config = dict(
    num_hidden_layers=13,
    hidden_size=128,
    num_attention_heads=4,
    num_key_value_heads=4,
    head_dim=32,
    intermediate_size=512,
    vocab_size=7328,
    hidden_act='squared_relu',
    norm='layernorm',
    norm_place='pre',
    norm_eps=1e-05,
    positions='learned',
    qk_norm=False,
    attn_scale=0.177,
    bias='none',
    tie_word_embeddings=True,
    parallel_block=False,
    init='normal',
    init_std_qkv=0.051,
    init_std_o=0.0633,
    init_std_up=0.0729,
    init_std_down=0.0729,
    optimizer='muon_variant',
    learning_rate=0.00761,
    beta1=0.95,
    weight_decay=0.0,
    lr_head=0.0113,
    warmup_steps=200,
    schedule='wsd',
    decay_fraction=1.0,
    decay_shape='cos',
    final_lr_fraction=0.1,
    batch_tokens=32768,
    max_seq_len=512,
    doc_mask=True,
    train_tokens=264800000,
    max_steps=8082,
    dataset='wikipedia_en',
)
Each number is 128 + 24 x the weight over its row's rms, rounded and kept within 0 to 255. Layers, rows and columns count from 0. Numbers have three digits each. The size before them is the row's rms in percent of the matrix's.

# layer 6 MLP down, 128x512, rms 0.0733, rows 55-80, columns 256-511
102:103136144162151123140131107094124136156117130148093156141107127113118177111147119101111163166107120128147163110118118143120148089105137131164153132141116107155140156147119093153097153140134146129111067163160128187101134113119167110129126130134109155115156123166117166106140157173129135125106114128074111115068112103161128131115107105113128140163113151142149081115147129117138115100087088120121129116158098129174136142122122140162131126126128124178142111122105167104136043140099144160090151090135145146156110081157121169098159098107136119149118097116098114091131123107166157121184122106120101137105184097091136140144140143126145132167133135126126107148099072137180166095122145140168134123144146141097097117096160125145195163137114154094118097123131134134134130114119107
106:119102112131148081111125127165167143118104149106104119140155162080154098084122130105135110186164129146109091092107093119131170135108092126099146133123142072092142112103163137125168148165129107109095115156123129129143156161143167149180133134110126169145154130195162118093118119115142147127098138115147122158159081138115140137158134103154146150082140119146115116146120121103150111143107122163127122130133121164112135110135147134135166131144124119155163125125124130091117144121126121109114114143141124110081137168141107155131134170154118167108107148066141152157153083138137124135143078148107148077112145095140078091091075108117113126130106108143162152125136133113117113117123128164141099123104132165147064136115101125057139087090127155145143158155175148131093151178106087
098:141110147124124159092096166147132161127111146124128149109158135136131111134135136084136181130120184137120104071139100157111153140119121085147157140101112136122087077109100122134159151093118151147112130102152118092087113149120157149106095077128153127135102162152150118148152107156147142122128110110094129117137162130166130103128142093102114108137119122140128173131137153105158163161171142124114089138137132104100134100124118164169105073131141119130128125141120096101121191102156121149107180104118137152079099151107104175115150159117145097121134128128111144146121085132102146080174162162111174114106148092131156131131106129134111108148151155085073175109128129115130143113163152136106152108064187124164174138095121128141118148137088139117075131119095132157113111113167108
101:128125122106180136153111148101124132118147122164103114140124138132133139168149118129140121165156132168139116146135133107127143138118124137102154148123112104102084130130085128159150176135163100143107119091093152145126099128144129095129119159116098110106126135137149111138134166135124151113132136174099122121080105133128154089130145127140107123126131136113143162171123108183128140090126128087096132125136123122136141133126138152114105136113134130128110095125186120111141134160136135126124126121136112135068119094142116136098128101090144138106103141125132115147101171089161104099127148136156145156076140132118130122115144138162179073191152111106124114184111154190128114131081150116141150110151129134102161133102139100108136107142108152154150109111153111162107118116101094
100:101122136140136124110145123093143131165116119181129134122163134085109117119117123107147135166141111165148103143135161167140151075135179142145108154098095156102123131110141145139157121097130164112122092153125163111129137099156137132093141138150140116116097134145119132118139113094105145078135132130132134130107110149130189134097172138093139149104134118105187105114137131149127194119112155153092155140121123119075141110135148234117130114137106125170131128103087150129129080090135149123108102149113116134118136114088141142110166131128167120103108126137144147123141083121150154091134179125149120107153149102135132153164128129099171084120106115146132115143133096118129118104124106106142170147111131109090162165125131116120132110132086131131156095116116119150154169158107120
100:152145101134090181107123170130149157179120103177123132141110140129169187156115100196114141144130090091083138160148101124097181141098157084107113106144116140145115082127111137127126137153161132103115142148122181093137174157118131126124143099119140138137134093127090194131099103136084119098069126156123180110123129173113135131121097064112127118153106136143139102147088134144131109120110137133163123136111128170135156118113127105112138151101118120146141134129129162142138122112117153132100103125123148098133111121165119121127122173129152124109090103132176120168111079145146163139119145119102128138135155143127107136175113171131129113113133122102128124193111128113172122071101129164168135128125075155116169129099116101135117132132179136115134129114133124144170111149123113
094:156158129164152117181154112109147150147140113150090108095100117146173093118126104141102138128098107086148124130130131154111122153100144126142080130130096148153133107131122141095101128105101136151130080147156106096143063155176110079157140135127154129147142105104145160126116158141125172130115125140158128094154103114152145126109084116132106146110115159158173080119112153158126121085140083111133129122153129130170115163111139125137132127133104173180132116062162124077131112078113130108139115136148132150159106088088163098104128110106109126149102116144126115112109118137124144133105131148124094153128164178073112121109088124104138140148133123110105149127126107161168125080093124115099109123116139116086122100100130099149127107123104125124116125079125138097129132121092143
090:116111128135123123085145132120126145149088126123157116166148074181176122077185112134110133136112124101078187131153145159149085123120162124133137161145144115154120096137140085132121127137109151205146146131178115157087103148120155142118124104123140116063153122120147109137137152140100149135122154133135129144107140129088127151125085170125142116086156137150121132133126130139122116128148145143127146132105129103118074118112120134178125127126097122145122133148101139149101125149112101142130103121109125137161123167098129112174133122118100151113160124109140119113126106099152125145123099109092154129155100131104139116149117107135131117148103134166084125166141119162104089144099130158123151117150148116132162108116153107183133105156118114166145115192145107153153174138100099
097:149140123143109141129186122110117081071127124128129080120124174145097166124174174131159117141092159132120157097131145112147138120107130155108123140151138114058151170095128109099136066139159098101133133148157138115131077145114139156149137157114118111134169144104145119098145104149140123085127163114149096139119163102151151156127118170189128137157145105159141079127101109148153085096106119102114134103127121104145117120099143160128132129153135110090129091113111136129107099152163086147176104188105157118140176143127102150122147088143107119105144132118129141138122142139117093112131141149114128176158131111124121136137127090149140174121135146128106135135129145122135161128134159096183114171116111082112126112147081119099152064093148123126111139117131153151165135137162169
105:129060128142118141137088075150120154148117115112131111107094162093165138162106110081126147127144112121090184109149119127149136134093083120138135123124072081166156151091137107164151128124121131121129147119177158146068147159110118098152155145118114144130176111134131130097140116108137170108164128161113152124109144168126120170157108154127169155078112140127057120141164134129126121120162070136154191154116130131127157117112116159104131113175143106180111123125128097155167133119089139149116144086131114154158143137101137103126122118149089104116118128119105153140130132162092129143121140155104099121141139162114148150107127125094131138160116145102158129097121106167143191147141124139188135145123101143149126113094144106147156146128133137085166103158153128134135082139113123
099:149127131095148112155120142074041171110133122145117112134115183106088133082069155126146120102116144135130104128186111116116105193130126132127136112111125188128127122130183113139114098119118107145118147145097133117134131117146114179157128138125132119153160135106100117130115124113143187142100153150114128139096144122145146103087136139132164125140106152112169130163134109083095121108125115123108121115116158128115171140150132123100119121127150103142130115129101138127127123118135154151195102121099102164140118112115100135125138147122125100085163136184135061180116149144109108154121068153143125179096122121142133131111087144171111140170134179107175104099099119159109109106119119143114154158178119167088150095124146126088112100118138201104105151122148153124132141157184137
093:144150124109104128119111143121128143043152124145161141110183185109122158128132127148136127113131142089121132166080115166137127129148127143086098145145110137086096124148144120144139120146135103095138114128092105152103146110083135124102135143125121133108111139094156096117134079107126148102143109153166148163129157129172128163124118148116099129111108111153111163091120140108147152161102100139151148121146112117130103142122116129149126122156159161127105160107100114099136131146124116100140087150098078084100140179141092092121163149148101122149142142141152121160101164140138096117147107145092148119147126161118140098111117094117127145163102118126108098071152123112107129136164162159126134104106077108138110132109137161143147151153126069105125133098123179119145119136160144
102:100111140131130102118117139138140118142148149145151081157124178106124141149107146138156106111126111106127137186159104157102146134112083145143132160121137140143103123136088119119120117153170139139151181099065126094125163108142159117144186148110155134073118156117079122157166140127139089078093133132128103138131135108091130126117165150105120161114068162147114126085136107109094163147100091119126170106116145143171086065134122104117121143123135091102125109140153109183155120131123161108129121168138158114101134147200128119105152123112131123154144125160131113114116116129080113138123141132135171110151116170177120137126110135130149089149122148151106140122106092122147145145168097136126115105116081094121122108074109120116148130132117100155160136109138151134148142097140167
109:149112103131097107114120148147137129126160099134133146123070140129118143171091093135120137106148173137133092113147122159063124147079137121122100121097115159145158117136149164119066127149180139121115135113143147142114155143115092143113133080141147096119123136141132151150120112137137121177095114123153114124126148127192150125143105145134131092134105112186112156127149140102105148162111159151106157121128143121139110086109152106138120127173085180145133149130159128144153142125155105120165142113115118147120115125107113110142103186095154125145130125118132121163163109124120147162123144060116160095125097104110108151134127167148153098096124131131125180117117148115150141081144131120109122119105159124178132140142102095132102083118126110121131122126105129092127097111154102
099:083121141100132114121097112134144098172100116130096117131131100134143138139160082132162137120158105163164122112114157120135147120109091105101147119134155135135117096159124205113136158120133135119180064110083173154176077157119140105110108147124124116181142182136097117125098115134131129102133160144129105164114124149130100115151117149116147139117109138118127139116104124161128098094095173145116112107114136133138091188102109126164108110142117135150121131102094134156138100149084118197112102150144140138150127151079120090130103129101184167131117107109124145133134129143125153157134120152111114130135077149109137141123167119072093160118080156133153131109149164137137125117115162148124137138142116128116081109160145163159124115156158126148085127114156118174126096133129124
101:184140165143105146162114123128134125150110151118118103113105117137123127143112128076129142138195123123119116133103123114116163142158094098119137101152110152118103110167096161126152133118115129067137113127148168166111140159103168162127206115090136122143123154116159160119138137141106109163145122117162135150162139131112106078163155123120156105117118163125117135143114139102118160111114145120124101147131104160156140135087137132144110126109141126116167140119144129141122113149169148139119178086099105129136133106144148123128139140149134141151100115114138116120129120141153158137145110121086173108123130106098139146177119081119132115176143116100151165121114137137143152132181099138163115115128109130164136153094135110123135135101120113088102144133121149155093150096131131
102:145138147105166138106115135135128124123113091107110094096088163142167134120119142144116157146175176125133088153157135104109137176117096152145146138163140198180080141127101162138147095111157123127142112099125104133126091147100125125126138109125132183126165162126133134171129085142114099157164117077151131105137105122134115136141096124136125114118104146104109102105149166101158101122155128126128081081131167119121129158131141153116105088122143092128136140145149080124155166153121139129118144149074125148152140087134184094113106089132084084136128114126077145125183136158050167151110110156158161084110137122098137132130121114119135132172114164112107150121160106112123134159136120156086141116104113143108130144116098117127142129107154109107119115143085136109113115111125130
097:129150100101103110131113152128140158093146147139117147068143130117122159125163117143110115117142130135139111143126095138079108137146143147099159137138099147157127124094098148158143135115138071128138129153160129118171143137165106169179143162144154176148083126129163171099138141096162175119147133119121094152119128161152133105151150105128101111140128144105147134090130170148136155146122147170146125166161137149108187089104150105166097124167105118106114138138143132110131149175139141124127091119130174111134101085070133125136092165132134127088153148121122149148103149158157153130138134143122120175156161103158146166098109107125112134120113110130096150144104142126150161097107152108124121166120128115136139143157118159135091115140104139116124170129128104165134126133146104
097:107165109155165122108125083125060109109202145130149134101108126109110166182103148168096136147135128128132041138136111126152145135097142088111134137132109120114151109145142098128100105122122125117077156083172091104125078140133118166115105107122135151166126158117120140117146128134093106096117125141154099099138151114114119144100167114130112110130119152126142130149158069070156122143111090115099108125136132142113127124127137077128126134161105119166084115145120130144110130112093135181144166163121124140151123122146127092131151126119115104114096151138147132132104122082089135175091105075116134130115191145138141118099137143103125114166153142149125126112150132132130131149098094064115075073111134126117144139110146125170114153123081123158169113084101116122139137140137115
096:106050102165154135144062150135119096151165098128117175109156108161165087091186144110172153164125161097109157081109090175171099159148137110111146096125128139150168205148120149156106119106125124148103144141093149124087138112067120128097174136155198135150197138179112147148165115114107098130173159131129130136152122099080121128131167145154092139142169156134130114145155131130149135116095104123135163114141114122114109159133103129166114084137125134155098104188123099164141163113111153129122119140101121144154110129089156137116147107126082113091105148108156134131124131152116134134144106119172130107139180161101166155135128101112114139115127105121108178085138120111124137154165134142099107171154087074146123136127115143148156097101120133158125135118103083123108091153157140
109:145141171157113164100152150129181159117136142179098126150155164160113140118166135119127145120126120147143098114104149141152125146113091121105126109117109120090165139145140140122119159175154124134082104098121106130097124075165147148076143120143138150126127109146086156135142145078142145132116100159134157129129114152118154109144113143103137144111139147141138146071167162136130148195162113145101118110111151113151094124126183129147113127152124140136126143168126125105102110158115137138126147126121115102131181143117154138182108149130119114125143114099089159134163100150114150134157097163142136133153181110136135110111145156140100127119140167144122161098143151095115108111147132115111129112121147076136133129139097160126136145109126112112158124130115173127143083124105126
104:109130136108125154096083111105099147145124157155117141124170104115144080140145094109131094081095080137174189114113140113113142101108125128128159110161126146121124163130098170103140119138080138085155167133132116100164109146110137119112147165105150115159107152135164161094126117131137123137112133084126120165178113146151117154141156124170148076103147139122136140131150154134113132087114145140170148137136168095136148114141134129157129137145135125177165129096150084138164067160117118136163081131108152142123147144144114128096114127116142144112101125091118164154168124136141111153076146130082180185129174160120143106123141109114111131152148119128112164091112138143142052139130166125149150121144104143118128166135137139076110100123110099137142118117123110089136123128104145
099:102131111157138118107144136104089128130112118151166085163132132150100148119128156142112110103154110124144097099167143170135084165089120142125097099088108149083155124147167171119088156157128144124078143167176140108101113154135112073130156135153108136149126154128134154135131134104145118105116089164105103144128122113117120087103143100144128166154104117092120131149110114087157127131156094111164091110156155110119116124091140116111128089092098147159134152128085113129074128115143141115139138082145146136104136095135091080121130091135145131100167126138114197089111142139069097104151136129120122103120098119152121118101172130123165084154105119157078115115124134104121135178125140113115120140137105106127156120107137072173120120142100164147151165155136110141169161128135109
095:132117087154122151166115108127097116148095121079089148141125119207114136114112169175173140123101114128181110114095125126150176123126135072126147162153121112119148148104109155142116121115104105131122120147123134107144128156183083128108071128171106133117105121123113124147141107125152122109140127162161099109127152136131151125157167144145163159149136131121131119099148104142146158144135131131139088146164055152138105138135144101081118149128167106117154162161129110132123153127137102113103129120106080121132130108097129133137140093109103176131102132114170102114152123141079080111119124130121137125115128105116125124125158170145125184122151117121131106144144148076142169109135147158108102169113123146118088099160135137117149109117154106130154153135170147107107109095140166
101:127130112123142107149099089154109121152123154155134101170066142113149126128104141111129105079061105113116113137128090160142120096118109189131082145142173143113133103155136139149129137134167097116150122121153090139133130132163093104144092150140149130140135170082111099157122134153179127174118150118155125109133130140143138143109106124112140131156084144108092099118104107131163084157080123150118119124069085122131154099134171133101111150117125133123151113140124141141138145101132097126168116104105144151142171176153138142118142152147122084117143125114141099139158159099145125114124131106132062138128096117096133134132117158121166152068172129098133126102062110117149115118122126106157164104157141121104138096129123098153140144125100164095146086118140130095091134139136132
101:103124151091128090108115126134138074122136122118126093146095111123097143127110110116103120129123132098139138132142140173119088125137127124129114119115158107090111096128129130125110115072079114179102133121115180110135096113115128115106136097136197099126109158095153121138118126165158106132181134122092086144109116121124129111092154098156149165146155121143139129171153088137090106151116147096135133123166162138169127148158123108124138175138155164118073102154140143162140147109117118140134118123170107134168105123153109142112114115103114122148116115122170128148129117146130139084140126127149123133097112144117134108135120155141147169085157140141133084156142126099110148159102095091114156116105103133148164178129152165151164109149108128114102141137127169118205130082158134